config.toml
num_key_value_heads = 2
norm_place = "peri"
rope_theta = 10000.0
rope_fraction = 1.0
qk_norm = false
tie_word_embeddings = true
optimizer = "soap_variant"
weight_decay = 0.08
warmup_steps = 200
schedule = "wsd"
decay_fraction = 0.743
batch_tokens = [16384, 32768, 49152]
doc_mask = true
Each number is 128 + 32 x the weight over its row's rms, rounded and kept within 0 to 255. Layers, rows and columns count from 0. Numbers have three digits each. The size before them is the row's rms in percent of the matrix's.

# q: layer 5 attention query, 128x96, rms 0.163, rows 0-63, columns 0-95
# k: layer 5 attention key, 128x96, rms 0.174, rows 0-63, columns 0-95
# v: layer 5 attention value, 128x96, rms 0.185, rows 0-4, columns 0-95
# o: layer 5 attention output (transposed), 128x96, rms 0.155, rows 0-4, columns 0-95
q0 086:115087117153162110124047181178193168099134090053139176086116066164116104122154154120113113146118113096162169132155135162082126070084147157159091130127134148115162103131119090125137144142166145173147137138102108181121173126110132099070131136085185053115160158112118185128150144134120164095
k0 084:118117141165130131161125079077104152112155141146204149081069097147122155134142118133145075125167114193153126047105131095089113134162147141137153150226175145133103202150108157126135137145091161103156160124127181113108108172101125113105067135098168164194118095135119135140132129188147122162
q1 081:122129151139161109109084089138152081125141122099090136066107048173133132175142163116141141120144144158145207130190147177103105141136142146093131107063108124154149130131127140085136084120129067218155155108157122135116159059162143101145104116130140096178109150125156150097078096097198099092
k1 071:093116117146164112109082140125122113133136077135110109129097074149094097110158154139154114092100099087142101159082234126100126113117111129181132143198139164119119147157162087088165092168176111128114082125095153194214093169156091076144122098106162165131182104124096116166131159120123155104
q2 079:151062147128124122107103178099143132150102108098139143093088073118142102201139139174151158142125113092093178080105093150158110189173123135109078120126136181087164105106149130111132150060093108125123148057154107185164130083147130083100133140118228074143160131106103111108122113106145154158
k2 077:066120130121200173117112076098082123098106116130163126079195115174154201111142157155135109097155134165165108068135139174163164151105127113140110113178133126094127067124122128153092175156171128090129102161127120136177093137108129124080089175123159153095144097112121227140140130098094134090
q3 082:160094098151133165087101123135175085111153146106088152109115065162139135104082111108127144126077111160117190172132147084128128192131158079119121065110122101121136133159159140117177096139122136203104107121193142120107088173136146113133135138169192087147141112108164154047071152102193108111
k3 082:141100133152103131134110098058113100074087073137152117105054131126183104130094145140167158088131085164134114144170144095086129065129088085141184145095166152130154150103133130033139123123097089155115140097205147146122148174105168104157084106100145168130100085157110152131176116139150149161
q4 098:131163135127102110156075066117137095129147097107113153109150058130166169116104120108138088169135140113103149181163112112060088057088133174109191118157155174077136145162155067133131168181190129151106148156141083094094142181128100110099084119135150113115099121082158192109122127128089141108
k4 086:110159078154122097053170135126121145098087124135144091125133107175138139155067158087152158062084113161099090109141088131177177162139133165092119114099177088206114104147146142174076136170046127103128124158152110129177069115150138139131127116138110106124122144155122153154164108129132041116
q5 094:101145111099106131119109004127128180104130106128163184159123125111143140138086129143093131152150156179144160160126152152126076151129178138113151140213149167095127152141067229099133160104126112114183124129115146116085100161121129157089176103106104128133132091133102061123143085134155108152
k5 088:098138110178051081123105085133176132151093107171085203133079153088085108111057078143113145123073101161173125120130084085100141086112163178155150124161107157119108105171147190108190123131151090129124165096147142105154178190101125153149148120127096172110119102133152162123130123135145097148
q6 094:105083094136107138099186148121213098054084128131153181081092089150157146149088189119167176135079135101122161092122058109142182153130126133123113162187124166145087092140145060156148139127104119105054153099116097149166123137099146108125109129150169093086090145105147141154155128133138142107
k6 098:146117147153119118127159054124137177147199140090142177088135085094137117173141104136138070100134067114108136066118152097111095146145097142159164130152115192125161194144092188100173163164158165160149126205136080128152164163189116128145106157136143144143105118144176079114102121155132167132
q7 095:138102157110106172087064138188129116161114137103156084163158065108187092091119152174122106104169101079141182162118163163095184130154150176110108071161160132107172154180094155068149110183133163150123147130138156148169116133115134112076144114131164092148190110112101141112119163102187130128
k7 090:141103102130148161151104144078145136109100084164133097081124142177143127080120107086130138123107123122137115145126103180157149121160113117134118139216123167127122093086159133106155127091073158098112120119192155141174092108000126144147094132152168156054130170119133104143157162153170175141
q8 085:114169215178081148145109174103114096147112114141116099118099188049137111093108215166087144123133122132128130105095152119115108126138141165157101169107153131143139100093170125116150128128084124093044150089062134152134118088103103129108142152099089174075102163163086151181140097161124129105
k8 076:134167134103185154160087089074070152097100151112140116160064185165076169139145110085137152185125161163127126156082153133129107164125086092139081149153112092109106120058120155141151103141195134099132127170138141139118084139149175077079131112147183066106156127109099186131103130084127112109
q9 091:167110137108140134079125127114114096129116075087110090150117055110099171114049119141144098107162122057174183101137139085139095132143170144109137059088129121120203177156085102114111175114093163181144129113125088151138117116127145101085156166140184106144126130089103102093075170131134182098
k9 077:097131139124094120150145129095165104135140108084205092035116069139131064121129112113202133133167114126111149156163134135151090082094114108086141161187149204120109124150128123137138136150107082146085179143106153099117099141113144114120094102095216105125124115133068075167146098157126175143
q10 093:154074124136117199120065168160150133133123150151098123142157085094137090180113090135137113120063131082115130119131115101140173114115110095119154138231148115106156094136097161086067099085147109130126112059148134125092141089110131142123139137147175062219130093164110091137117142106143088169
k10 083:084103134129155114155165133148156140170218148132109125115124098118162129153125076053168113070175119111173080171172061136154112146120116074130060117120136091118125126125165132104144164097094095127090120136117080160144122129103136127166059143105112119111043173091143153172143105179155152125
q11 090:151163100210074106107075093137085156080124097088101160164104111139151112127098139173123090102162099158077209122167157190113074096143156108147119128145144109139138120116150108190111091175155187115109122112111136117103112124125108199127153123177098132120101118063083121161118157140106131189
k11 097:113119176112095104115085131172065155105157138163146106120105090115107174134109104133172171178184160096144091089145060090101115090192136118093161172114174124163096127116094089104138096095120116141149130045154103107170133151117155130132110161105138130152193096191168126174075095146120095142
q12 096:147117109104116121120120187132173098069184151107179134146095098094134086117135155106174132148150091182081163160152131103145116097117164124136143063102122107119126151117118166134107153170088171138176142133151076134125179076216109101183130116163178090139096141094211098087130123077140115119
k12 100:122133130155125158103135074137156116112096127134067085076152116117061097028115122102118093065133075162114132121221131102158126100172076160106167113150151133157115097124139134130175174086066142122115124072122153114104104163070100134129089105135121133083141148089110165130179131168113145109
q13 104:158191112169143099105080115087098156056099155134152129086124147158123187114148136138150110178130109212127101155155165167082157116142123210148134129096166178148115170126185119144130079137174113136144142190098170084094150166136111101125112130090127158110129107131179131100120093169192121143
k13 098:108065076150138108132087152167121077107164106117125155115128144088147082058148110128165114096050104163094144163165070168110152131094133143105087137108085162213138109145078159167125120093085082120163122123115081094132102134159150151166145076153056162111111134137169132113114114088102124105
q14 113:116184137085140138147108047138158155131100112097156092142105082216146094133171179148143110092157143149134081180093117160116076133143148080186129131165090125141058150096173142112141105146154110081160188129087161145107113086132125137162141129120128118107149080121108077194102116097094121165
k14 100:133101127121072151191189080194123148170110165147094063129123149075114124079113190147122126104102148137130123175096167147154109125140156123165039164118070120150054104149139163114152155079105132137118166102102140128130183098078146137101104161159124144128165124182156168114136143169106117152
q15 098:114169155119114099146132218064125148151146100120172111168223134114103057096169137137125150139087155083130127126167135089133115156140152073161086081182121090193120132169158150126078151159098105098117116100106104162130109150076156139122157151095138161128137136194108131145147100095131073108
k15 098:118131121148096044135132144143175116096153190131144088103116125128190059161130098150119135092106134152123145158135184156190114132083124102161105181128128128156024173049159130121123127171111121087144119109115082159068128099100110129122162083121133131144139105169146149102114125101156069174
q16 100:110162155138088106098092123108094127182165142103150157125112074209131121133161144100118090146142118192114109168128105173117073080089069097105181157147158174081113141117130150149112118141166110150117152182101174116134089167147175124188101127141096188179153132086172094127124083083138116169
k16 113:144138218149106134184135141156163132136146157170126181123145187121065154052125054150137104138110132173132095135155063140138127136098146112138111112090103082122146156086125126086111095093140113095157160136120178123100157150179136172105062128101071129081151155186120171113133171122119162104
q17 103:110128150158134144141146127166090101209090143157154140104190180120084124108090126116054152171149146141124072155125110215145132153122126127180151152083085125188117094098137181157161134150154150124185162157172151137156089109130166134116110141135085172082101175137087166164119144101091164136
k17 097:073128172120141132078130165096090153142185096122111085153120093082180161125144200121175084102094113148082087093096098133177094117097088084104075150138125115086141151181170096129159136086075054123169169152123127121071126139098113150166119133189100109137140113107096159082131130118137131145
q18 100:123151074141090138087163123132132117147143160149121092104160157162122136116140191157107109111128132096148079103173137094145095145089144166149153086130092123196157071168046115113157152083073073076130110120189129151060158152116118101092150150157089192141088122120104190121159155168131145118
k18 104:094117115134146170105106074103128126196195114081159172123092065148150122195164102151169125080201068106087142089120115147106120095152075132101148094167129167135135126169118071096105182130121118126161118162168109142070111112156160060115129170107163099129146087139109122115124141121139118178
q19 100:085142129150128158168158116166142114070150060139142157105132093161095099113156110180169142125124154149149110124127087182145138068084127163146121158137153163139178113144074144155172134160166172104131105165114091113167122083154159120174102112081085102090102109106132094126151053050101152059
k19 101:091125185147164101107133065155079169126145126128077056117121113130122131123124129120168132115097149160103108156126145159100156096157111136150095143160144145127096140142187133161099141126140078148163138252061136091144153108084149099196129133107129105101225109122121107141130104126164147078
q20 104:044153140146098087148052051117144093129116185133190113090119144142116098176149102155142107178078097117050079150136131132040094158142096162154170086158139121096166122128155161102138069132153164121112132180125119129125118085123091140154121113121079156122122159154143173125131128147139112128
k20 095:191139130112117127160089070181107109105102156140144136182072148111152140049151117165123132051153117143139162174120092112094131056144155096164109152146090104120108118185170130088136087116141136122133099164146213151151141075122138118145127194084102106139127143100131123145092195088159114108
q21 088:105139072117143172137169100113154130098125101087096117122104154124120144134120187108129088137146141157164086103153139072215158205147091138155132117084172083163115124112117138105145145055083106092132121113115097040149169134119204173117151105155109099107117162127103110186183125114125099104
k21 112:145132138094084156187097146103153134125139129070125140195156122101177074150096162131134153142122206151135146140136136089131110118063093175117167148203093209130112140142136109127128132121131131176083114154108159142113150102138109148154093173139166127136147159115090075096179032177113119125
q22 098:222140143121118139165107113075158126127166080164136191118074104109139119112133151065106147119091143114149156145087094064087145174094105145122114122223143142086097105087166094086176126115155136156099088087129161144120130116111140088055151128105193124134145140148101132123148138191123146135
k22 100:168110085105098103140167112115142138081176129122128113168190158111180114151160074135114111118101137141118177106101119121168156161139105133109124169152153129061113219157080099077124124161072150111109169157119093147118075081064094117114167086124109151158152095145101100130172064124099081097
q23 093:143161090084090169165143105134099158110131166111139131130197132182140132125075095173168196101065140132133151127077142114056074157104163126127112101154076087109100124112119153144101170110116169105072148100067126196138104147149140098141113166197143082116139148104101120115091109157140081108
k23 109:128124181127188086171195156130119157141100071163084172124104115111134198101135126135144142141125131113080130133182140122130133017121126150199153150072107110174103120098194108140110124112088129126186096086173151136073116152135118129104124077144119112153128106148119143139108111116196080120
q24 100:156159121143142198149095140152117137066067082080127127142115157122139101113064150129136109092134149167153149109073155103088157116089130135157115133089131100251111153121169177075136128118143156128103098159074158143158150200148118156091127088125114166121130130120138122116175143178103179096
k24 103:151159065135137110112159084120154128127184105157134109160082142180188148148137110148154158143113107121129088148124158140100142144147078144093182140153159143081120168137112197139223143171136090191134107169087104129136093149070161125104124117095189108135151153127169079086134088122077154170
q25 091:196105182122141116111111149126145114094122130151099107076112147073202150158107140216136070101141094109122156124106158076187133084126104134147115136152109119082191140132070110088163177076148134166100114071103076146124122146138065145161113089139132102074133154135138159162171105135128161145
k25 094:180138139128165184108128178093106146130156094159211128119096093153171064113124079123039142069129156106093138118145118105165091136125102080139160154107092116100136107132164116123114114106192177163156119101163131170170168104097118093103113096104163085117176162120114182103095111139179113150
q26 108:178083156163125132097098061083129130174139126179113149102145138150111155096117135108089115168100176128129092165117152130125135129076140188125144124203099090120058191164189056142184132096124104060117132121198108163134103141106125158108120097149147137127052150152130175122125115137116128125
k26 109:117135096140102132183122163103137067110140168109150106129146140146147097150163142162109167109157159076144166148109146162147134132096085121155131199122135155112052097068122112115103159117087120195039125201129120122154156155079092083148085047114137132171083133133107130137173100161107116140
q27 100:128144110123162095144147171135178097190140122127142096108113154176101073144122169106133113127151139096176214071119161111128115125099147130154126180069060078123058111153169126108134118130108106122121148055130084157114154180070152069137124205123135113093130155102096138148105132158118085132
k27 104:128119098150137094169115195115158125144087131120091144164149097181125087146151178135135125128167156101118151077154126152114133150097121119090180079132136136156101164112080134198151200132091117155094140140087073161117093107177128113086187091118223103184143103145152090104135091178123147117
q28 115:130092106107103135081146171158135104129124124121144150160140117101146117172121172169099080130140132110150127131087076049149137111146116052106129134179156144101153200122084080081136163089090073135139141101140111161127113142127120063177120163106144081220146064163114145076161139133147092152
k28 095:196076141140122116133126136143124092130156117132151141132131110115115103095074075153081063104148167087131172099137106143092135147118171203123054125108112154075115090134112133138179106130211127123106113072105139087109132214102111146165107145080140168116154151140172156139079149178172132141
q29 091:119183136135119116135066081183111145097086143062117118116111102151162088153127154086140120137133119098151125136155096140168116062220162175151176141159110083130073135122142108146067069142109105115143122129160175130168164130130186185159083130118115106136147153108146129133112078099092051126
k29 112:089168137053150156100085089151103143120111128135095136118157077100073156102133141087178171170130116097083086173193132120111176051156168136150130111127103143139171098112109104161072094102126144128099145121081117100149116167166133176100122159137059142072122121104126159118093184135169093095
q30 090:133225156154149097122099099100179107125142068151128160067100108138155117076121125184153156129130149127164057192133145125111116073181109164134156182150143150069136112148124093085074142071131145145126137162168115153067077089156111149170129138128113122100112144085153117120168120140162121090
k30 113:152142158109131182123146185104140124138102144159100123205105102178168061144059081094143124119132107124144154123116138078116167097111162144098213133154165141141090102174122134140149157137123153090093166187190081153142144125129120094182091138075150161147161152109085077173150094137101146124
q31 106:191126051111171164162120149168138123146134162139137110162119119146146140124070093136126101130051131147135162110084102107207186113157092139112180165106146119124159117147047164130141091110123102139140089079108158082130165127144140098102151148125168079115170088179183132110118125112079082087
k31 111:120167091100095112112122113062099144121185142070131133117167124117173187150121140132122148110085133146093216139100172073147107186096097076098131112125103155113106175163125139069134166151121124180160120177153089151136136115153128159081150170197179136119114138081091144098145172178140157134
q32 091:144142165170132182101045117152145150143107169141079154160143153071124128116114132061153164137081145133111151177134114077131178120074150133132075110160071163104040111123096110081133089165126130165142106140172117108161121098088131114139085165141145135100091107164196192142111120127146156125
k32 103:068164125103100116127124150142166119101121119157112171153150107119134150166135105141165164105110182121127132113146104162066097096170104111121133155156158100037204087140087163123040122132138151102130074111150146108144079099124121126149117121124094138178116170107129139077133189072068061145
q33 113:103166172116129143117031205124136116045129174161151143118153172106129160148125127105123095123116095152109102081178180161120155126119168090143135103088167120103155126101172113202127120174154154097141121146066120049147165148117126171151115097155124181140089144131120127170112106097156107099
k33 087:132164121140141187159157161136118143161097062080105090143149149105123093139126125131109112126088201110110157087115171102114190117187134091084155124152102138108170124101103192053137142135117204168137090117149098149230083122121169162171130145145145142137122147110144148116110100145087129176
q34 108:039118076151094091114160118142124080079182169152169111136089148193088150078161115106124175147138119168106138149145127163118135141084167134156149146117087159179136206130136131128133120133096103055119125126126135128164080024157170111137148092114091157127087130129173117162123106109117120133
k34 098:118065141146143136189136089119155147129134125105122107086098081158106103125125140094115093121222165175154163147151132127120076138105071047130102099070083167100092104143086110114167067148071078138116123142085094135083089145128115084123159121127135094088077117101081077123141133125137105141
q35 097:120125082107072117074169141169151168171127144126096184163111103122086110172133149180076132112141104095146118094183181112154111154146154090166160086096101091163101063078091171133118158123129129121112132118192114123106164099148109082155123139126105162115054155150119107137101048181098123118
k35 102:145100185128147155150150201119154102197150127085137165123136136139147153135150107105154079127153090075117146109048093112117144130096120101100107097160100096106093159200105067169146190140149150161153178156103081134146131091094145077121147166120122127183063146109151140150137076144107146178
q36 116:100137164207084112091100093112126162072137198153122087133176171204140095163108075099109177119094126135105153105161138149098135181124161114117148112085152094133116110157117119155101115102110096142054142161149142105130218072108130089154072118104111106161123140120102137153121152185141108114
k36 126:127077107138138160124118171117182068113136120133112174176079112134146149144129148153144127076167158058160195095126168078164160114068110116075161136136141125106073153181062121114178160088113077143152107137169146176114131051134118132151138092099162131096146090130119150100147079106139162141
q37 098:086139090095094126166125142122143131164137096091094133185176131138224224095143141179085143124111117126132175088110147104164124155138169173067114124118141180150130112106070134087168141107158160103147159140122130100084144105175155108144155113148165114148107121116108204123131120193150087093
k37 099:153161206130130125119126189130095116123088179115121157182068170127111187150124081103144141129046128206112142132110118135074176145091115115142088140106118128162143113121106122128141110153081125119143142150072111160093155179158184154160096135159084107108063075120146161116080088101119126167
q38 101:132108127091164111126139215112086114178149150138135196131132139166107113127068162122138136115138135090118157099163059167155158133132055190122104163129090110095152135126102111176120141141072080123109110100124068151187150110170145116141145080086086092127111163081188111152133093177147163109
k38 096:140163127166162149113133095156146137155108128118101169121121126148162120087168166093055117152098108141113135138061141155119127040171114115169100074142156114106148074133115078135141167166165096122170154141108202125055083153135142063096190170121115154123125136106084172125099139063130138135
q39 099:124079155146133134106198125163220120174172127184124147145164099104119146189114138094132072160132114119208142165079158082136147125133174067176134104124114164099122154121149115120112141105107125093066121137124133160124199072123071158170141134164128083146123159102152134119159139114133112184
k39 092:134059166146132166116146173116167117100083162104130139184141080104067124150088147136135166119162141108069080123159112172095077189083086185148112126126077183165124109146124081099079087149132125148158131122135154157154124174140088092101084132089102176142144156093130168153122166085081130136
q40 104:117166091122109076132143120156108085149073111151113126157160105130047149174168137104101146101068126157138153178120105115136135108143196145047094095096119178076095168137190132133094086164166080118173097096129127116099168113180134153138131122141109136130178139073131181097128075163136131153
k40 114:176122101191099129132154178063157083095117139165103111130107100150158105143100174168040107092118155141142125097117164083134143154134106136141162118148116119101117168162078145122165192081088132136124114107027139153078090134106074109150106124155195143136113123157114117156153186165134136108
q41 097:156132124133104129182151127142140192151077171111128140097143167116151116103199146117134066049116095046094096111157167123126120091093140132089124065160180120179169142119144082119153094148143156198091133122095086112130122104145112154124177111077139155203109142139137100138138147092126097093
k41 092:097133139094133166089086105059121163150161167121157126163080096159132141182120104116152162152147089152126152104122131132154147168180113179074142140133109171083104169121107146090152096083143170099173094141133178143108164045096148104115187162149126170104119089158201104164100124147088136089
q42 099:161111165073111126138108149140149103120108109082135124128171134134112115128091147132157161121161160102175156061108119069104166139064143122140087118138150171089152137151151146095125119086117174145137204159147115123052133138193176140147105167154140097152126112137123134077098126126151025044
k42 096:087143130088155142111159181139092113106136140132116233158129082092118124102144164151160045143121131099099142134098167140079158086126156109115118116141171137127074185072117086131147142112117095090157060102120116128146199142130150114155102107132112168180143095099102096127131146108156145219
q43 097:086078126123062164165085097132130126127093057112165198094121136140132105097198053184131135129142104138140140136141113133146066130122167126097140127103138148137101105104105138155189159147113105117120118137156178140072176092123167200165191113086125150183098112154142169158148135132165096109
k43 100:122086078125149119130134099143095124077153128120110087134087115155142174110120077054175167148090087159119104175143125082133122171169105101106093165180123097104080108058123066086070111119102102107122132137074116134130106086150198146176085143120131124117054135080177135145121106134134152103
q44 117:125136090118191115091122118148092133122156166142125177100126152130152082117147154123118073131133100158132120193167144096145144121178076153106084156137188133124126153147132061088112123093130154091093107113122110111124135134145158096149114157090100142071163067131160161118196157237102061166
k44 108:134133145119055156076163086137174133151163100134119095141112145129140081102121127158161151164128165105133187113090137093092081094134097106164153077090134217078194102131043156168123114189064103146123128116141137121097156108136136129107092148102158116115152114075115144079158104131082157108
q45 091:112119127205053158131126177139119147127129119116091156140145134138134111103075153102114101152122127067116189134171068155131148173100087112121106049159158126090121158101101159175116189137140169095189113116091126124098125105119093149118111156126198143134203101143122114078149127090117083181
k45 099:097137141157108092156083127141162213162156136201086169154139119040079122129097154178127138150140111125141087080133181119131122118098163139135121134180172173104144118150107169078142124146166073158131125102136166136115159092080182134170066096115162132150063084142139123149138137124173141117
q46 106:118081110161144113141104140139161090135101139065167164161118149092118030110158141167115104120162202140102128099138157087105173101126095121164094155096153140196112127112156111125106086128163106169089115104057121183172161147139113148149127128106166159141146112196141219152139140118134099156
k46 107:122100072135101137148160138115128130135150101173094110110136116143133152142159122121088126173157078112072155173127151154149142183130090112178204058153141070060165153104064162168134149091129079119199093117131120122167115070078149117108117143133113100082096080110153098095166131116131177141
q47 110:129108122132085127110055182116109171105152105114112051154139145117175100144076080108162126095175115111151120117135118123126163092117187079097153198121135135144160152116195118136136138137151127091079097140192121094157172096158055158085082116153129122104090134159089109068137093147161166144
k47 094:141122177103158148149141126215168112088102181096144151159121141126172141084111134151119092144135092105127129138121105143111211118155131116191123122170097104144054062150148152190119099116152138129147180094142121131124148156139143182150148134142111148101172115180148191112173133154101040168
q48 103:178171121147115146167175163163179163113117183141140110213074163111083102096125126136158102125132129129097135106113153113133140137114096198171063119125141094098065158132144103153174135113068115133131131104170170172065128119111125136183118144108089071145151119115124224107134130143145089147
k48 106:131191121087095118121125178119157101119078085158094128121159140145050167196147167137148111097125093137111148120180178140111171072152056092158166142074125177125143163133152116115095153071107079134110097069089140114140141125136143109182146150082164163079107101129150136161083142084131133139
q49 101:115174108095075140112173109058152170133104154179147209053205142092163140142122130129114145184154131137169137147119145149079110195148142176116115153169128119094124129095140132088102091157101154074128139117134147174131050140173131161172122104131164144137150129119124111159172171169151098134
k49 100:132104184170211095105090100100114104102204082115117110185171096162100103121081155114157128105151138085088117110125095096107204112132143115148130134110131119131195122104094145122129151162090165075120128107152141110091123180041122091119103116103134150178099090101121084113132110065115132102
q50 098:120128102101136133128141169150152127077168109098137132172175153132124078113152114179138101114065177138140142068144087091112096123099169111141100064137129115211139115115158143108111132161074131134122077201113143122146113199090121173148115103165092122137122146098090094120098054094137056086
k50 096:172127102073154093145198132123102121156127169164143159112088115124157214132130166148122111131123144138103092169082172122120157210158125156123122139062156228107122150184127126141082156123128087168155101105135135140171127141131196128105163095152123121135110119170140076166124075166132144155
q51 105:113139136108167139155138205168107115133190123100126144155098151142127125178174143189131117116113117183073093095078086143107151143092158143139098177109093104140136184103092093073141141169194159141114183159076159138131091117192114098116097148150128151155101172116120134108110164145169054156
k51 099:158151203151163142163175107134117107158078068194101143100135172157197131093098123165127072116111133136147154166137155165181102126141093117145138153113103186113163141128126157157160154101156102064162076126096135128136134147102137145124165036119115145154136092076137130132125127142062197119
q52 089:140162134056149139148110148169107115104139137174137083084155117084161222127163136111119124097119152092128172105093138134130116099203139141117158158111145088095133130112216159114134143079157160137160098149144126150070140139174160127119137112170138195149149094177150137073172159202156127124
k52 088:174102139108069149100183136087068135088112157107107072170151167096169112119120162151145115109120166101109125090103087113126176067131083057099089090136092118200181109083119099101178135097175183167119096083126119124044155132102114162156125127110111121126153108102120140127108140143108098141
q53 093:084123059152100135165096159095181075085112151169107152082098130168126168126097115130124131135091138160134114113120093057159164101163140158082188159194119144105089157113176128139107131076147104109096141166133132112073083105138155147138149100052201110094133103105140074124116102144122177140
k53 096:152147206136108051143119097174085123054119079155108168101119111064113050151122112075134170131110110139151121193073068107127160137102115158126183092095081075133150080154155103145121120165106138157124096110146130151120098147131108133185119117158137143113143101135126167143129155123137051125
q54 106:126071095168050157107062157087128168050136076102149112100162139127130169076155162128166109117095077111127101129137095146117116102118118144161157181187118124138141047170078087141139142125144173134150132126153146155183158100171103152135156125101164136155134167055152113144106139105111091108
k54 100:144134146151215140159170080101123103157193163187101156120074093142138112134102067083134155122183071145169142122109151176146150120141142105080153197142150209077112172119160137114187110159136108115058165142152122135181117100098131139115104127114127096094126093107096139139127164146132127112
q55 105:051140094133132148105128132087186148161134120103161153114136132084131135150114122130105159130132135089176044099148148123111209157122153198050138087138178130118150144161109119126123149065128165128170111134158111135179146092117119134174166090092098154096090128133164127194171110143202113111
k55 103:114111124118159120145067150133107174126109098155197102156139133103122168173122193059167159106173116134095230156056097077094178119173160130114113148137157102108126095132102111110143093129118107111131147140070089131100109157119154101161106145176090086087129165093137099119110129110069131170
q56 096:113095157116167203154117147057123125136165180113125151188141108159141108130144113110123154148081093095168126132179096164157128139163146140155173146174167092187094130156140133122146101146165070045114134154107165171120096175169141194088125104116088105104099132107130192122109132093094158169
k56 103:167046111130128110118142087086185135133108116170160141104159157211190094139140084179098141101135072169051112161128145122127139137095080158150149151106088100125128159118098158126154135113114063143041143114173068150121147135130121057139119091131148156153089147130124111115141088134140109112
q57 100:125102108140098150123078111131134119108143097109135164180196182140125182141146135130106184117128102093143134129102091166116187124130168119141137116123195116113146026210191120098139091145097158169103117084144134114116123103177147107132152146121093188111086099124101146168143134120080172059
k57 096:065134093102093099127188104161146132095059106138178112160099069178107161159169122144131138156131187190098133129114123123077172125132181111096103126120160094155059236118117127134150156124134109094102137170155104133091066118090134124125151176119109138167152088122156135125088124141137123166
q58 100:165121125115188154103155103139090189070098123119104142128114132172122164209076149123153129200105081126121152059173181095061118112193101103113145123125123183115084195129144168144104098156100143171138096156115155139102109118136150144124113169183119120119116084153156099175109104125159111119
k58 094:120135127190046086155173165061163083114160157153085148205091154088136136106177152121165107121157165082087136166119095079166093085106151147108097128117079102107151122124141179112128102098161136110096143102157184091122123104139162116124121097143117159141162187124100092124165061122155123142
q59 095:093140093131054130121126176146165168128137111179120130097109053147149051101128126075142145172133072186109089132118074149133099133113108140206138154070070141179114125189134117098138114138102076097127135138083087128144159098169145147120133142167169139157084115131127135176150150100182131155
k59 089:132062148135158109148152082226104056116160142121142177180149078116155095190120152127091122129145080174188163095154157127132097112125127120097120167102121102130139147115145152134086070145177095140152164147109078118124077154129142135121174124207197123106099125119127099100131151138076129114
q60 090:137158158084152153162163105194113096139164050137157087089100175088112152098112094095153148090125072104129114176128151120071135142113096069127135132103104106104123126138118097069117175173112096149095178206116138141113135108133133081108062095111143079116085135094131117051119107102152161119
k60 087:067124171154103130070132082183149144100083126143041108180130158164134142083113110151164125159162140124192123117094091151088117103111180154090123149128107156120100076096117082120130117088130099161174115102132089096126101116169053171161161126151065172140175151145094134104133132160156164125
q61 083:128114148140094091159143057143126095092136110129152183116070097087115158206096110129143135090127116175127151063120175169196177084110073199126142166153119104118086084136128110118181091103126129163111091181108090085100099117130119189110173171138133123140167147147153134135128144131093094113
k61 093:088156169093149199129125081103119116080146117122082051158084122133142115117167122112133197072135111139163131164144132112102054145130116080093216084183135133154155205095147091112093122109134115105084153157120139111173147125156171095152087118142118154137110133152129164143152079140171129146
q62 099:134144150202151158158119149153105084177129182109151108116091109100121134170173211153064163186110187103087105116154127165117062081113107130125125109052133149148139120113145163167106100111068106077094136151117133110092127066162106110123131162123097166129167112126110114135071085143158113114
k62 101:122170087100176092176111161123180120122112130119155157145089151141082083141142137130123125147124115139144135138161141084162133130078157179101136087105102128191099122147149087102181237128139144165128111134130117097110153108079198152100138080158164134047089157090100132179100109158072136107
q63 096:085042186150100162118158130134132124169125177134108119113112181100152189175122116132114095128166109117099153113107112097175124142128195111108105081094139106144193123139181089117165144110136163194122144159126116087098099180122058095097099164112140117106135103095150125056141072080109148121
k63 096:135117116128103101110144130148163192132068099110168164135128112080107123124136092120106180097138175127118102109154081148103088147135018123080106144110162179132117146117130093180136112100147157128151124063145177102094208095116130164124130064162081158183165154122153139168127183102153121117
v0 095:137144143167136087114143130094116119165158114153141096166155139135090119119137188095115135087152057141201106108122108154126108129128137125155077148127121132172125137074093124132163055062194100116129176136088199136159130142123158086098054147121143104161089121148138088182085183118070149159
o0 097:145197144146161086127137059124089176163062079107108123067120080165154127131112138120180100132081084133125115150173139180106068161161081150159156149137082166135146175106123162097125124105181161146096114222148109132130132126143100115144104115116124190107127112089145095136182148132125144169
v1 104:143063117035109111140132115180124142111100079119170141121150139108094108161146127152098099118100126107086193118171107138175101149171077177135174101099143156178098092126173130158168105100134124107145130130089136171175189149095147097067114184191098083177141130180131122099140130130105129139
o1 099:133072164170116104195115168118134144172117113087116120192143148085140163090080136167073108083154091141145171128130166141124093186178114154131151135075114135096206137121093102124123097108104086120091071117134175110178118141147156098076113129138092172112112183154117167090143086171138129086
v2 112:105160183145100101128136118034112129104126175088087120151190147109117089145157135120206112156140149110124107167182169195101144147109137176162159124132102138141063184179122129093083161126074126137077106136141096110153146102063099120088173094114145147139101081135101100134137156163105121146
o2 103:084114180093123125097120099068169100113143141041099121122118070087157112154145107151147139125104146125140146181142130095097095168155197117138088104195156142125155129082147090142099149181104125166099160150127114194132122094102126183145103184091200113156158138106155134096148112170139072109
v3 121:145088145150085176192114141194145149112099136145171233114127110112135147165081083154120171117135148104076115102105097078137132158097130105060074126128118134103113113096144120129169107185132133108122140106124139149151080114156181094069111133115156143127130096128167195176081156129143100068
o3 113:093109162117104071190163151131128100115149113180138122091124160159112088083140137078112161144095134108123141146127120163151107123090150123185058184087111121125096084067143139143180114190093109067119152142101093093162165101154146150148131068154135119122101183062096106188075113112126106150
v4 095:126080126152110183103126086163106108157122094092164153135151070167088117136076140122106092118085113077159123058084094090121124144187117148141096085157124119139173105089106194188170151137158136064147116130124171171119113192146131155166131123123107109156130122081119126101109166149088073066
o4 102:179098108144123120090122164160116106081116104118116085170159153142159137098086156101148098143100117180112143101178141194130134101059071139162126059057160140186124075137166153143178089099150109118133116122094119107165118116178133089095103108128079194135167145129151135098160189143156119089